Weights of a small transformer language model: 17 layers.
Each number is 50 + 15 x the weight over its row's rms, rounded and kept within 0 to 99. Layers, rows and columns count from 0. The size before them is the row's rms in percent of the matrix's.

# layer 13 attention key, 256x128, rms 0.104, rows 105-127, columns 0-127
142:27 62 58 55 25 77 47 47 45 27 37 60 72 35 36 05 47 38 46 50 58 35 40 58 48 35 35 52 40 53 72 71 70 66 41 36 23 30 63 46 41 40 56 24 33 44 35 38 60 66 43 49 75 46 60 63 57 36 54 38 50 73 70 76 40 27 46 54 41 53 77 37 46 57 68 54 39 44 43 35 71 37 54 59 73 29 43 32 64 50 69 39 60 33 16 48 38 73 49 33 55 88 50 62 60 54 40 26 60 51 62 53 48 49 50 46 48 47 50 36 23 77 39 60 43 46 27 24
125:22 65 55 63 70 32 42 46 39 37 55 40 31 52 34 49 41 35 82 49 50 67 49 15 21 47 43 53 42 69 52 69 11 31 44 51 64 39 52 59 68 49 28 41 61 46 06 60 48 33 56 62 62 54 44 59 26 52 68 38 60 53 60 21 55 55 56 56 25 43 67 65 46 80 33 39 80 29 54 46 60 26 35 49 31 57 58 52 34 46 65 38 30 46 75 68 54 72 56 61 55 55 55 63 62 69 53 54 57 60 56 64 24 58 55 56 62 37 56 32 44 38 35 60 22 38 35 73
135:65 69 42 53 54 51 65 37 54 58 58 47 50 60 92 27 36 46 44 69 49 30 61 43 41 47 41 58 60 70 45 56 68 42 45 48 38 71 38 47 28 69 37 35 39 71 63 74 65 68 20 29 29 54 62 35 55 51 48 53 50 68 46 47 24 77 31 61 48 36 44 77 15 54 37 72 48 52 69 41 79 56 29 32 52 72 46 13 48 37 33 48 46 53 58 45 58 50 63 60 46 44 93 54 75 54 71 70 67 77 28 55 68 47 39 57 41 46 31 55 58 54 49 63 65 40 64 48
132:57 37 59 79 45 52 55 66 69 31 47 45 40 58 73 62 62 44 37 46 69 53 60 44 65 33 38 57 66 45 42 55 06 49 54 50 62 79 41 81 50 31 67 19 43 32 58 51 62 66 24 47 55 70 49 61 34 71 69 77 48 45 25 48 03 26 66 36 53 54 45 49 51 42 56 60 45 17 42 67 42 41 49 58 49 21 58 62 57 27 46 47 72 55 54 31 66 58 40 55 40 79 61 54 65 63 41 47 53 63 61 41 40 64 62 32 66 76 66 61 46 71 35 72 54 46 36 38
145:53 39 68 52 43 72 34 46 67 57 42 34 24 75 43 51 40 60 58 29 47 48 28 43 62 66 78 43 61 56 58 70 94 54 59 72 65 47 46 39 44 49 75 38 27 41 51 62 63 73 45 32 46 54 37 57 49 29 29 38 56 52 64 30 02 57 68 45 65 75 34 31 60 50 44 49 56 40 53 44 56 46 50 38 44 62 46 49 46 43 64 73 57 46 61 66 66 42 42 74 20 16 34 42 59 46 67 81 49 55 54 48 26 78 62 51 20 38 78 35 56 54 37 66 55 60 45 38
135:56 50 33 59 34 41 54 56 54 64 72 27 61 66 68 48 29 46 48 46 29 57 38 51 52 44 53 38 61 30 62 39 18 45 11 61 16 54 46 39 75 40 36 53 19 34 89 45 56 63 48 37 54 33 51 72 65 55 29 63 45 47 66 33 63 66 71 29 54 61 55 41 55 31 58 43 19 55 47 46 66 33 49 64 29 79 54 51 75 76 55 65 50 55 49 40 55 36 53 44 46 52 50 55 62 49 70 73 65 66 55 57 32 64 74 46 42 46 76 96 49 47 47 44 54 44 37 22
139:78 65 55 70 43 46 38 48 43 46 61 41 81 50 60 70 57 67 37 44 59 67 44 67 53 53 71 33 29 57 40 67 43 34 61 67 53 30 56 67 32 56 54 55 68 57 43 70 62 39 33 60 16 78 39 69 25 33 45 50 38 56 30 58 48 61 62 59 47 28 75 48 45 31 53 43 29 27 33 66 79 43 72 70 43 54 71 39 21 43 65 43 44 46 58 05 38 52 66 42 44 45 52 33 54 56 38 47 44 54 55 52 64 60 38 39 38 60 46 34 38 28 47 43 92 66 26 75
141:44 68 67 63 57 44 29 26 34 33 55 31 60 58 55 55 34 36 49 46 48 39 47 62 29 36 50 42 70 44 29 43 25 68 60 36 59 24 64 46 45 85 43 65 36 49 58 55 47 36 49 22 24 51 49 73 32 47 29 37 90 47 54 60 46 82 49 57 43 33 38 47 62 45 49 70 48 58 49 63 30 53 63 41 29 60 39 88 47 43 44 38 53 25 32 74 66 19 82 46 61 60 45 69 25 39 52 60 44 45 23 53 42 82 58 28 69 58 43 62 40 67 38 64 52 50 45 54
139:44 43 58 63 44 32 62 40 66 37 46 33 40 04 47 46 43 34 53 64 53 69 60 54 19 78 40 45 31 70 64 11 68 33 49 35 48 45 51 45 50 53 59 49 43 41 24 62 81 57 80 70 51 57 68 91 74 64 82 77 64 65 35 52 49 48 43 48 52 46 78 32 37 66 66 37 57 66 51 36 58 39 52 37 37 54 75 38 67 51 54 50 57 50 73 35 45 31 23 39 56 30 47 44 50 18 48 45 44 58 66 34 38 65 36 47 36 48 48 54 74 45 65 45 51 56 47 41
138:31 62 75 57 70 40 45 58 29 50 59 60 60 57 41 41 63 38 34 55 46 28 52 35 46 38 37 52 93 35 65 34 36 49 70 49 68 43 41 45 46 34 48 76 50 53 23 61 20 46 66 58 30 36 29 33 83 79 52 68 58 50 59 72 24 69 51 45 49 83 49 47 49 53 72 52 33 57 44 15 45 52 20 33 52 45 65 22 51 46 70 46 42 62 53 40 65 49 43 31 29 40 66 54 31 61 33 49 47 50 45 67 33 59 31 38 74 59 59 17 51 43 43 65 54 48 56 23
125:45 65 58 40 44 54 58 36 57 20 46 64 45 66 22 62 38 50 64 56 33 43 42 47 41 58 56 22 43 52 54 42 62 49 10 45 60 47 59 33 33 58 50 55 53 66 73 51 65 52 54 23 43 56 67 32 37 40 46 78 66 53 31 60 81 40 52 51 42 54 58 30 47 47 58 69 41 38 76 55 77 61 79 31 17 24 57 55 50 36 48 45 23 54 62 46 32 49 54 66 72 64 75 48 42 60 20 41 36 59 41 55 74 62 65 62 07 63 33 55 52 31 85 56 36 43 35 51
152:48 54 71 50 53 55 48 53 67 31 29 45 76 21 34 58 42 34 57 62 38 56 35 63 60 43 53 82 46 53 71 24 57 36 72 67 69 51 43 22 51 47 75 62 69 55 47 74 35 75 26 28 61 31 53 75 36 18 51 69 27 41 68 56 20 66 54 47 56 62 56 34 37 47 42 47 55 62 67 64 45 46 38 47 70 33 73 50 49 54 58 56 69 50 30 31 55 40 63 57 53 59 43 32 44 69 69 42 60 75 36 91 58 51 34 36 67 70 41 48 37 47 22 39 38 63 55 36
145:48 88 31 55 29 38 62 52 42 43 76 65 64 44 29 37 56 93 59 38 32 65 17 62 54 51 60 84 46 51 31 55 34 57 86 50 43 57 46 52 45 44 71 41 45 24 44 44 55 38 45 50 23 43 61 62 39 54 48 60 66 44 42 46 44 72 00 59 45 53 54 59 46 33 62 68 32 25 46 43 47 84 41 57 55 39 38 62 28 44 35 49 49 46 45 56 43 57 35 48 40 43 59 46 59 43 52 40 48 43 53 50 41 70 44 45 54 18 50 68 63 50 67 40 02 63 43 55
148:65 66 51 57 59 32 44 51 73 74 37 71 33 58 75 77 66 70 45 62 36 70 60 56 44 38 25 32 43 40 93 35 67 59 48 40 34 40 44 57 74 53 57 49 28 38 63 26 42 66 31 46 73 91 55 62 33 27 58 40 66 64 35 62 61 69 31 69 27 52 37 62 48 39 72 54 43 53 45 36 42 61 71 70 91 30 62 31 46 52 34 58 52 62 70 59 42 47 56 40 51 50 43 42 45 73 48 55 57 56 59 58 51 59 47 58 24 45 54 32 70 44 68 54 24 39 46 60
122:47 48 65 49 50 46 33 37 59 67 45 56 61 33 51 40 62 47 56 42 32 39 78 37 53 53 57 57 47 55 60 28 28 65 56 46 47 50 62 50 10 31 44 51 49 50 89 45 30 47 33 42 59 76 48 54 32 55 43 60 71 49 76 46 59 50 30 75 44 42 53 52 31 51 72 31 47 05 40 41 61 38 43 53 27 70 16 46 44 56 21 52 53 48 52 06 63 67 69 42 47 49 47 44 53 23 53 54 35 55 55 79 51 59 40 67 57 44 52 44 48 75 49 72 27 66 79 20
137:37 55 53 35 69 45 37 36 59 60 43 66 46 44 64 66 63 55 67 62 52 19 37 68 46 21 34 55 63 71 46 32 50 51 37 44 48 60 60 46 77 30 22 51 23 51 32 66 51 54 37 36 58 53 74 33 27 72 49 44 34 52 73 43 37 22 39 31 39 16 37 17 18 17 37 53 60 52 35 23 58 19 34 33 51 42 68 61 20 28 39 62 44 60 56 56 71 36 54 57 63 42 38 57 35 51 37 57 37 59 39 61 54 45 54 43 34 32 77 44 69 60 50 46 40 59 42 60
134:55 47 61 33 28 42 53 47 42 75 34 62 38 81 62 58 74 31 49 59 40 39 55 52 43 66 74 18 33 38 70 49 43 75 40 76 54 50 69 45 67 43 42 33 33 44 32 60 59 57 67 39 50 49 30 63 71 51 58 40 50 40 26 37 26 52 17 62 56 63 51 51 48 47 57 52 56 57 26 20 29 69 48 32 43 75 31 50 53 92 43 45 52 69 58 35 37 55 55 51 58 71 34 39 40 62 35 27 71 59 43 75 51 37 36 44 15 41 47 54 62 51 06 56 35 50 55 51
146:34 37 42 34 95 51 47 57 55 64 53 70 43 59 42 23 78 72 63 37 53 65 36 47 50 55 59 58 61 52 39 31 38 61 55 76 55 77 52 56 56 58 66 51 24 44 69 70 60 41 54 62 66 90 47 28 48 39 51 46 39 57 42 62 35 48 65 58 24 54 83 72 49 60 54 63 52 76 36 55 54 82 47 53 47 32 48 69 40 45 64 46 49 38 61 44 52 32 52 56 45 89 55 79 55 66 74 33 64 72 53 81 39 44 50 45 55 54 46 32 43 63 59 36 75 71 46 23
133:49 59 44 81 46 48 44 40 31 36 48 38 64 33 53 40 35 62 54 67 26 64 33 36 35 66 60 54 82 56 58 46 23 55 46 45 61 39 29 56 66 46 47 63 46 15 62 56 51 36 29 31 44 34 24 63 66 28 62 68 53 33 43 82 60 22 99 48 78 44 51 37 53 17 86 54 67 61 48 26 38 51 44 53 63 39 53 37 42 33 40 38 56 39 30 36 68 53 66 63 39 33 62 61 64 59 69 47 46 66 65 29 56 52 34 69 45 49 30 55 50 38 38 54 60 49 58 64
134:53 32 60 57 26 36 45 39 58 42 32 59 53 32 37 58 36 66 56 45 68 16 23 41 51 52 56 50 30 52 40 34 36 43 53 55 55 66 44 52 60 47 36 62 54 40 76 65 28 65 66 61 66 80 39 43 46 28 38 70 36 63 14 60 22 66 66 54 69 64 48 72 62 31 33 72 85 46 35 47 54 62 21 00 47 55 23 49 59 46 33 48 63 59 47 55 46 28 49 65 24 27 51 52 46 57 50 42 62 52 55 71 50 60 39 44 38 44 52 42 31 46 65 74 73 67 52 57
144:67 72 69 45 46 49 57 58 68 37 19 43 53 20 42 36 67 47 64 47 35 48 51 44 46 38 57 39 54 44 60 32 53 79 39 57 52 54 15 45 75 67 59 34 42 41 53 37 42 89 53 62 40 27 27 22 41 63 51 56 23 40 45 48 78 36 35 45 63 65 55 68 54 48 23 19 48 42 43 16 25 84 44 78 66 69 45 61 70 54 47 46 40 30 35 53 73 51 54 47 34 59 53 35 64 28 47 63 69 51 43 50 60 21 55 46 55 45 58 39 76 54 58 57 30 35 47 47
135:53 28 16 53 54 45 41 46 66 45 21 97 54 57 52 63 52 45 72 43 68 81 42 75 40 33 39 37 44 65 69 54 27 56 43 43 46 67 36 36 59 66 19 47 33 42 58 44 50 58 79 56 75 29 48 67 56 58 53 56 65 15 36 75 35 62 68 67 52 50 47 62 42 20 42 28 50 27 40 66 71 37 46 30 67 56 48 46 70 39 46 54 40 49 76 47 48 52 48 55 37 40 37 57 52 35 44 36 56 52 50 50 61 48 37 49 32 62 54 29 49 83 44 81 29 34 31 55
150:49 35 76 72 60 40 30 56 33 50 42 78 53 38 44 26 41 58 29 51 57 48 43 67 84 42 46 65 57 71 29 37 60 60 65 57 42 50 76 21 78 43 37 23 46 48 46 48 38 63 42 50 29 47 57 50 34 40 55 59 31 45 69 65 42 56 60 66 43 42 65 63 38 45 71 37 67 42 30 73 51 79 61 66 64 41 61 37 64 75 66 60 52 64 71 55 84 58 57 66 83 51 46 71 61 51 62 70 52 54 67 76 48 62 64 52 24 41 54 53 68 29 62 84 52 31 66 42
# layer 13 attention query, 256x128, rms 0.1, rows 106-127, columns 0-127
125:44 73 72 38 38 44 66 25 27 62 52 23 51 40 63 63 48 46 50 36 32 38 76 34 68 42 55 40 45 45 66 70 30 62 72 52 25 48 22 42 48 74 41 44 51 35 28 48 22 53 50 52 53 76 48 48 52 68 45 65 55 42 55 64 51 40 58 47 37 65 70 62 58 31 37 43 54 36 46 35 50 44 50 53 26 49 49 36 41 62 44 31 61 71 37 50 60 32 56 61 67 46 16 58 85 37 34 69 45 81 45 55 43 35 49 38 59 71 42 35 38 15 10 37 22 58 75 58
132:55 63 27 52 37 40 41 50 61 35 20 63 61 33 39 61 56 60 38 59 85 39 45 50 38 60 42 63 43 47 35 66 54 25 61 31 44 57 45 58 61 46 23 45 43 89 26 81 53 48 59 40 55 38 66 51 66 66 60 36 43 62 66 38 58 70 51 21 38 50 47 81 53 50 40 64 43 32 31 75 68 74 35 39 41 40 28 42 53 43 49 26 33 77 69 57 28 63 64 35 53 33 61 43 45 54 65 45 85 79 72 62 68 59 37 42 59 48 35 48 41 25 45 48 59 53 33 79
131:32 44 53 53 38 27 37 27 68 28 31 41 55 58 49 37 79 48 36 36 32 40 71 61 51 63 49 37 68 61 65 71 47 67 52 44 76 44 56 54 62 65 63 51 74 41 78 68 46 43 14 49 58 61 48 70 19 60 68 42 61 01 22 53 65 76 37 23 35 76 58 48 49 34 46 62 48 53 29 35 44 44 41 34 71 42 44 60 49 38 37 36 83 51 51 28 42 53 50 41 44 75 39 30 49 41 34 46 35 48 53 26 50 47 44 52 44 47 59 67 68 57 28 34 67 32 52 58
148:43 54 58 47 48 28 42 48 53 43 41 66 22 58 47 35 27 63 37 75 62 27 58 49 55 59 80 37 66 53 37 76 56 42 52 41 50 28 45 48 26 46 67 75 18 33 64 26 57 53 30 36 10 80 49 59 42 34 43 57 73 51 45 92 40 50 75 66 61 56 73 66 26 51 43 54 54 35 44 28 64 53 37 27 52 42 61 49 43 31 50 61 55 58 41 23 61 59 61 64 41 40 76 33 60 81 35 62 29 52 64 64 38 58 54 57 62 30 48 74 53 70 52 53 57 56 51 69
134:55 65 27 63 66 11 56 42 54 49 51 58 88 44 39 22 33 71 23 34 55 61 46 25 65 56 39 54 76 62 56 38 50 58 38 69 41 59 37 67 41 48 43 52 40 73 53 37 76 77 43 52 55 21 56 54 61 55 70 53 51 49 27 70 64 73 67 50 66 49 42 30 49 59 66 28 62 31 43 40 82 36 68 35 64 42 52 69 57 62 46 42 52 48 59 57 54 50 70 59 47 62 76 15 46 52 34 41 52 66 76 72 19 28 36 27 45 26 47 55 48 39 44 56 59 50 39 46
131:61 32 45 27 28 51 47 55 38 54 36 45 91 33 53 72 48 26 39 65 49 36 74 39 41 51 47 30 23 77 65 44 24 56 47 55 66 35 55 63 34 45 63 36 66 44 42 58 66 69 44 46 52 31 12 44 38 37 38 36 57 60 52 55 50 36 63 41 70 52 74 70 79 54 51 61 03 13 60 49 48 68 51 45 35 54 42 47 37 48 36 49 37 51 53 41 51 52 65 57 35 54 37 59 51 50 34 10 35 52 60 34 60 51 57 77 44 60 81 43 53 66 58 78 59 38 42 32
135:58 70 36 39 38 60 62 37 43 56 26 53 31 57 73 14 57 40 59 40 59 89 89 48 34 44 57 66 92 66 93 42 51 76 63 42 33 59 89 54 46 75 70 44 64 70 61 47 45 64 40 39 53 38 31 60 57 47 48 42 57 62 65 68 25 43 79 61 30 43 39 56 63 52 27 45 41 38 34 35 52 37 49 53 45 49 49 67 31 62 58 46 50 39 47 47 41 46 41 44 37 43 42 57 64 59 71 49 50 33 57 22 62 29 74 61 66 51 50 48 63 50 44 71 72 44 58 52
136:71 10 75 42 23 69 83 46 61 68 54 40 42 26 43 70 51 56 36 59 70 65 43 46 37 52 57 61 51 23 32 40 43 74 54 47 46 33 55 27 49 74 41 55 46 51 48 45 63 48 63 76 77 54 65 56 61 67 57 51 43 51 47 63 38 63 60 74 21 40 47 85 61 56 63 46 72 58 66 73 60 52 58 46 53 69 52 70 60 60 35 58 48 47 39 33 52 37 62 70 55 70 58 42 48 56 21 60 32 63 56 73 20 60 76 46 47 65 66 80 56 52 46 70 58 34 22 63
142:49 38 49 28 73 81 71 29 56 50 66 38 53 40 39 57 43 58 43 51 75 55 60 48 61 21 40 64 55 47 60 51 52 61 89 50 37 40 56 50 35 34 50 55 61 47 22 34 39 46 25 58 53 74 64 33 50 45 78 31 53 51 29 65 12 53 20 57 24 73 23 48 46 68 51 67 65 56 22 30 51 47 33 31 31 64 46 75 69 44 29 72 61 47 75 26 52 44 53 38 50 44 45 50 47 81 62 50 33 46 51 41 64 47 38 37 28 71 29 42 57 55 38 38 32 44 55 52
120:40 54 33 41 60 48 61 32 48 33 55 34 14 52 48 58 75 29 61 53 60 50 37 49 20 54 63 50 31 56 70 26 36 44 64 44 44 52 45 60 22 58 37 65 62 68 37 60 60 52 66 53 77 42 17 55 64 69 38 55 30 70 48 42 51 76 69 33 52 48 43 53 46 46 54 40 36 25 60 60 60 45 56 43 48 31 81 64 49 36 57 38 36 32 72 44 65 72 36 54 76 41 66 69 75 67 29 49 48 43 08 68 52 63 45 56 36 46 59 81 90 63 64 39 41 47 47 36
140:67 25 38 21 54 63 38 43 58 55 33 80 45 59 36 78 33 38 44 68 55 57 55 59 41 52 48 53 34 72 66 50 58 43 69 35 57 60 70 83 62 38 60 51 42 36 62 60 43 48 48 44 57 31 62 52 37 52 49 71 37 34 44 65 46 70 55 77 68 73 17 24 37 30 31 62 62 57 64 41 15 81 33 53 41 54 56 45 39 56 41 40 42 65 50 68 34 41 21 39 67 63 42 54 49 71 22 40 45 52 65 61 54 67 61 37 84 47 77 57 44 56 70 58 23 48 27 60
144:48 51 57 63 67 51 46 60 62 35 44 70 42 51 66 53 46 47 50 76 25 60 33 78 68 70 70 50 67 49 28 52 47 39 71 47 61 48 38 32 80 72 58 49 67 41 55 39 46 45 41 67 65 02 29 45 49 32 54 64 35 71 56 39 74 38 37 62 56 34 67 47 65 48 51 85 32 53 56 06 58 63 51 32 39 59 42 48 27 47 44 50 21 46 51 34 21 55 64 66 41 53 44 62 42 66 44 69 46 52 57 13 46 28 64 71 37 40 28 48 61 23 47 32 49 43 53 42
144:62 45 59 60 31 50 66 30 06 64 45 47 57 65 62 56 38 48 49 53 39 54 39 37 45 55 71 68 56 44 55 54 40 29 34 62 68 83 34 61 57 45 52 55 51 23 50 30 41 53 59 32 68 45 50 50 44 61 60 33 38 82 63 60 68 64 48 45 16 54 36 61 61 54 41 65 36 50 72 53 26 70 90 31 70 31 51 37 75 38 73 51 47 27 47 88 53 52 63 46 27 33 60 09 40 62 29 62 36 48 50 60 54 38 59 59 40 62 26 41 40 70 34 40 43 43 45 46
131:62 65 56 81 52 60 59 16 48 44 28 71 71 51 80 35 74 58 43 51 47 88 51 69 54 72 26 58 24 47 47 50 44 49 14 41 40 46 77 54 46 44 54 34 64 54 38 49 29 40 47 30 38 27 59 54 49 42 65 57 22 38 82 47 61 72 80 64 52 58 37 42 31 34 61 60 62 47 34 44 71 69 67 41 45 55 32 43 63 61 58 55 40 27 56 14 62 40 59 66 67 46 31 51 39 42 60 72 37 59 65 44 35 79 32 52 31 44 49 47 63 48 53 35 39 52 49 36
131:47 48 48 31 69 48 79 36 40 91 61 58 49 42 50 42 44 67 33 67 47 39 57 82 62 52 57 59 50 45 22 53 33 46 42 55 40 39 48 50 80 61 69 78 51 66 60 44 56 28 59 54 51 67 27 54 65 76 61 37 24 40 61 48 24 53 56 38 55 87 29 25 39 35 68 35 45 30 41 45 33 21 86 63 60 32 47 55 56 40 25 38 72 54 58 74 29 26 35 53 57 50 54 45 50 38 30 49 49 55 50 65 50 23 36 61 47 60 36 66 49 43 55 29 78 52 54 58
129:44 45 33 75 35 35 42 76 46 33 76 39 55 60 69 35 28 54 35 81 52 57 43 50 45 41 56 52 35 48 63 12 85 34 30 51 55 85 58 44 53 36 40 57 58 37 43 62 38 57 38 63 21 36 54 54 69 40 50 65 41 56 32 46 37 60 44 54 59 43 54 52 32 74 68 53 58 28 27 33 37 78 68 28 38 49 70 50 43 44 44 63 77 57 39 47 56 33 53 27 56 70 46 41 63 54 50 46 50 56 21 71 38 30 42 29 64 76 58 38 52 58 34 43 46 22 45 88
147:66 52 44 34 70 42 42 40 66 31 46 49 70 49 39 68 46 55 68 48 09 53 58 40 43 60 43 62 50 66 44 36 74 51 73 37 72 70 69 44 64 66 53 42 52 47 27 39 70 56 39 52 20 64 49 46 35 39 57 47 61 21 40 44 68 41 58 46 53 60 68 55 30 64 49 37 58 46 68 68 51 29 37 52 56 53 24 47 40 48 78 28 57 34 48 68 49 26 87 29 52 69 45 57 83 62 52 66 27 51 55 63 19 51 48 80 21 46 34 60 54 73 53 12 60 50 54 56
127:53 24 44 46 44 67 49 58 25 39 52 51 68 60 10 39 47 61 53 74 60 63 57 28 43 48 43 30 66 58 60 67 39 68 50 65 45 54 41 59 50 50 53 69 43 53 33 63 51 45 42 23 51 23 40 34 53 46 59 33 47 53 42 64 39 33 78 55 48 73 58 28 59 54 51 34 65 63 21 31 51 37 33 44 40 67 54 29 45 54 43 36 56 22 51 37 36 59 51 36 30 28 57 54 23 52 35 53 81 72 62 35 55 41 68 64 15 83 51 64 62 32 49 57 09 50 19 68
126:51 66 76 40 21 67 32 34 61 40 10 32 58 66 51 37 51 63 56 64 40 33 49 36 30 48 29 47 17 60 45 19 40 25 62 54 36 41 70 71 50 56 35 61 60 39 71 40 24 57 43 56 48 56 58 56 45 53 51 45 45 51 32 09 40 52 60 48 55 59 72 67 49 27 72 40 61 52 33 34 29 25 31 33 45 57 43 39 54 37 59 53 66 57 63 57 43 42 38 53 47 69 77 55 52 68 58 38 48 31 78 79 49 47 64 57 22 23 47 67 35 38 54 66 21 50 58 59
143:57 52 64 55 71 36 49 45 30 34 45 38 41 63 51 38 29 46 57 46 67 35 40 66 73 41 37 41 50 39 23 49 54 48 51 66 52 60 32 57 66 41 52 58 53 58 55 48 69 55 21 52 34 17 58 63 48 30 65 61 33 43 44 39 72 44 29 38 31 46 46 31 24 43 31 48 61 56 69 54 68 53 61 68 33 85 54 60 47 57 79 65 67 00 55 35 67 25 47 64 51 11 68 59 67 56 30 56 62 66 33 65 60 77 51 51 68 50 35 37 47 63 75 47 56 48 41 78
127:35 43 24 39 48 45 60 39 45 68 39 31 56 54 43 33 45 52 70 68 21 30 17 83 41 48 37 56 48 57 39 40 28 60 42 63 38 56 69 72 31 56 39 67 27 47 61 42 63 64 57 53 58 65 25 49 62 78 70 54 68 24 46 72 65 75 68 51 22 20 52 79 58 47 53 65 65 58 55 40 52 84 33 33 54 55 77 37 65 44 44 59 52 25 43 51 19 45 29 30 37 49 52 34 49 38 51 40 55 43 40 52 40 55 32 43 52 61 68 40 39 60 64 46 21 40 77 58
144:33 56 42 47 59 66 62 32 50 39 46 50 67 58 69 36 41 31 46 46 48 20 39 36 55 38 42 66 29 68 46 56 41 68 66 58 47 48 61 23 67 65 42 23 46 58 43 51 64 47 63 20 47 63 68 47 25 53 68 46 38 33 51 67 61 29 71 43 54 64 51 42 48 63 40 68 43 60 34 39 41 72 59 60 28 58 45 25 72 59 85 62 54 61 54 36 63 57 04 36 55 56 72 27 33 59 47 76 52 40 89 31 30 42 45 60 33 44 29 69 43 23 62 36 64 33 42 66
# layer 13 attention value, 256x128, rms 0.124, rows 64-68, columns 0-127
126:81 59 29 51 79 59 65 07 70 25 48 79 58 33 31 65 51 41 33 54 58 26 51 50 59 45 54 44 35 42 67 60 43 48 56 24 74 76 52 65 53 61 55 55 55 38 43 36 53 39 28 70 44 62 78 53 37 41 31 60 42 56 58 55 29 54 77 35 59 66 44 72 33 57 56 23 47 42 43 65 26 59 24 49 44 83 52 40 69 38 45 56 58 62 36 74 42 62 52 33 28 59 60 64 76 62 32 60 39 82 72 47 45 71 49 33 60 50 34 42 50 38 46 36 39 52 46 37
137:57 68 59 44 61 82 26 60 29 25 78 59 44 64 42 27 30 37 26 70 46 44 32 62 45 57 33 70 35 88 56 35 37 41 60 62 39 39 47 70 38 55 77 65 35 60 52 44 58 33 66 37 48 41 66 69 48 43 44 51 31 69 28 55 48 49 66 67 70 49 25 28 61 41 59 33 32 61 36 47 48 54 75 25 43 84 45 51 48 30 30 60 47 50 72 52 60 53 22 52 51 30 63 66 25 63 54 55 56 55 53 48 29 18 47 51 68 52 60 74 58 55 64 46 64 38 27 40
138:60 59 58 46 45 43 45 56 10 71 72 55 82 41 67 32 46 43 42 54 33 27 52 49 39 74 49 61 60 28 19 32 36 36 42 27 60 31 47 65 30 61 57 52 38 59 74 44 58 55 64 50 57 50 48 60 41 37 54 69 33 57 41 42 80 52 35 28 48 49 54 60 41 45 81 53 51 32 36 37 38 65 47 62 53 51 58 87 47 73 64 49 46 59 67 62 59 51 23 45 25 43 68 23 42 50 24 62 35 67 52 39 33 60 62 26 22 50 33 50 17 65 49 28 72 31 36 44
128:56 44 56 54 60 76 30 61 67 38 69 32 36 46 57 78 74 73 46 48 55 35 50 55 73 49 40 64 54 63 23 39 45 73 16 48 27 48 33 54 50 51 51 65 62 41 43 61 23 49 18 71 16 80 45 49 73 54 40 69 45 39 53 64 37 68 39 48 29 64 47 57 47 59 48 28 56 63 47 30 55 20 51 41 53 33 41 64 60 54 59 70 51 35 55 27 57 40 32 39 49 40 91 60 78 34 47 38 64 41 55 49 53 44 48 39 38 47 48 66 47 24 38 24 44 28 50 17
140:52 45 35 34 54 39 39 69 26 34 54 49 57 44 53 35 30 56 17 66 50 64 67 44 64 39 57 61 67 02 47 66 50 68 37 72 51 57 52 63 42 41 61 53 53 33 42 35 24 53 41 34 51 50 31 54 45 28 40 64 51 85 60 58 48 38 66 65 51 27 39 41 42 27 34 54 59 72 32 25 60 60 40 62 42 75 50 62 57 52 72 41 65 35 71 32 08 50 18 42 13 44 67 44 44 49 51 37 57 56 50 58 51 38 57 78 31 38 35 38 56 75 36 58 63 45 31 56
# layer 13 attention output (transposed), 256x128, rms 0.174, rows 64-68, columns 0-127
113:60 66 43 54 73 42 90 62 60 47 24 67 30 39 43 73 44 29 31 30 45 55 39 50 45 52 55 49 47 49 65 65 46 43 45 06 78 51 38 48 53 72 57 63 39 37 73 40 62 47 44 89 67 50 60 42 46 37 36 34 50 65 58 69 62 55 71 50 44 58 41 42 28 51 52 68 43 47 52 44 45 44 46 71 37 73 81 56 65 28 45 62 70 58 62 83 53 41 13 49 18 38 52 67 71 35 61 65 60 61 74 46 47 75 51 58 43 43 30 37 42 35 64 59 55 40 29 51
119:49 64 63 28 47 74 57 75 69 37 71 44 26 65 32 35 37 35 28 42 54 53 57 68 58 55 55 43 68 90 77 36 43 58 38 56 34 38 70 44 43 48 64 30 29 73 39 45 65 54 41 48 64 45 48 51 34 32 46 36 65 72 19 59 58 29 43 49 78 54 57 17 46 75 65 31 40 53 41 61 32 38 69 34 45 77 69 62 76 41 45 58 35 49 75 43 53 64 59 48 50 51 50 71 14 51 46 50 64 72 42 41 28 47 53 71 48 60 52 59 48 64 50 40 65 40 17 62
116:62 33 57 41 57 52 47 18 22 55 57 52 70 46 34 18 59 52 45 44 49 16 55 50 54 69 57 62 64 36 52 35 42 35 51 63 49 39 70 69 37 44 27 75 36 62 26 63 55 59 62 52 70 47 51 66 26 26 70 42 57 76 54 41 35 39 45 52 38 60 68 42 38 51 57 49 49 26 47 41 69 53 30 51 36 48 70 47 27 25 69 57 29 66 92 53 43 45 13 47 29 35 57 26 32 52 39 58 45 66 63 38 27 60 63 39 15 41 44 47 31 47 43 41 30 51 41 28
113:51 57 51 53 52 66 62 61 91 39 55 41 32 30 34 72 79 98 55 49 56 67 29 43 53 49 53 50 43 65 48 40 59 44 44 52 34 49 30 47 72 30 50 42 59 54 39 58 23 29 26 72 60 40 39 55 69 30 27 60 55 26 59 52 25 48 55 41 43 72 33 64 89 54 65 47 65 37 34 25 60 37 54 43 53 37 40 63 51 39 36 85 32 46 65 26 64 40 43 59 36 38 55 56 80 40 40 53 58 36 51 54 48 43 42 57 42 29 65 44 43 35 36 16 67 34 54 53
125:27 55 47 63 84 37 25 50 36 21 40 38 36 42 40 49 26 58 26 48 28 47 80 61 53 24 60 58 75 12 31 48 34 54 33 73 72 40 27 45 55 34 53 83 54 41 14 61 41 53 25 46 42 33 20 46 67 42 53 57 43 53 20 43 34 36 59 61 48 23 48 40 40 48 40 31 70 54 37 33 33 54 25 60 47 42 47 67 55 43 73 35 47 38 76 44 38 47 45 45 15 46 40 66 39 51 55 46 59 62 39 60 50 46 48 54 40 35 43 44 61 62 37 60 62 30 55 51